From a checkpoint of a small transformer trained on Wikipedia.
Size: 18 layers, width 128, 4 heads of 32 (1 for keys and values), MLP 512 GELU, vocabulary 888, 3.22M parameters.
Each number is 500 + 50 x the weight over its row's rms, rounded and kept within 0 to 999. Layers, rows and columns count from 0. Numbers have three digits each. The size before them is the row's rms in percent of the matrix's.

# layer 12 MLP down, 128x512, rms 0.327, rows 109-127, columns 192-255
101:514539439444482527530521484576507590521486500515502445553473498564438546441426481584490479409529515494478515491444514411488424508605470401379417457495452510474555534546472527527474453494479514
105:496513605515511528494504459444539413502495514500469539517458505438499529476480517545486535495566472500449521514432426511559497499504452528412485579577500505574555451505481533506452589479502514
093:478476557356507526496496404550530493488429515488449602410453476422476493503493478536371512514416476420540462547539581442505490505548505582566421491449515431502492466489508488420413433481481449
104:467522538473378535498476521523449528518490462476541570430531547388488618432537427517438434478433492515500447549505621450452489489473515469495509499539507449447506509412437504546564569562468518
104:549490498502463522484464523542446390453523463413525435548596477485480510483422436494456518491451536507593533536499489510479511522481510495535528340442416483509468486435523477484493484547488405
103:502518418472524492445515540439440531568521485451466513596438407570408542463477437536515501576504531601524631505545473483565533541490547550542515495488531483485491497570566468510566607431535473
108:501518513639477571526490626579544446515455496482465449477583470542488534529535555419499439548488529483444505513431467541435480476507485455536419502459418410482431491503555438465528505480439509
102:443413541431568422477564499544423421511534480517518503516483508417464509422520448497459557546452495469472427592462506394601442551461408490509474496454568546508490492531462590403504631480481521
102:421547383462430445488557554448427464451493490514490476511514433470521490508578489476521467432559489497521466576549494444453537560485634499380537390404518440532544510474543492514521453374519482
103:427517486535556514573502532468479576565389381498506498427432494511505497469471599333529383517523454551530535498452485466450502362469442562487555506485452486451545513471418421554442432522482506
099:542524524452557463608600400518587497503500498594574529369497563537494568560517479368545446469532580469570485526516499575564516424425449465536556466500491528494517493464524433563497456563499427
102:472477482482495575496459446449484470501488527521536385543455569533459452557519500419484449541456448538487641466437466523486440462521544466458570498506459461564372471358429547485470429530482509
098:524363502509463463386523518523506533591522502509500507515529562426527478558381460518534445481477482508512499536458591499462430489519471477454597520517497443459469463566577469640522469563430486
112:434464510528485454506505468471485444498535508593521455482467494460491513543496544509456422512476517457421501449520497527569463491465474450473447506496467538433535507575485532438517531535494522
093:634444457505480486448537492524537487471484482503530537528515492481511523412537536457512418462509530545585439535510492470511470472465501432434539552548483444535455505532536458580540514582472470
099:460540601490415472404481497500523556542458430509508466502426499498466431489542534635422515471584519469513657506489483436516463497486510541511456522564516471494424507541513502461516544556511500
088:519491547488566502501524461488552487507505560547533529503499514479538464494487507462512530471480509558606537475524469455551519414492431403480528513543548487426454527480483497449577509531517554
102:570522444530620565561563516394506557540537533561535465503445525477425561443483453604586617528522507489518463541489496541454558519450511526525439483481479473533516485441588519526472442582597489
097:475544534477494505467469564573394419532492450526476512488543468437457559462550515531479483520532566575378491465520441489532521585480498464386542489542564482540395507521506467549559459493456611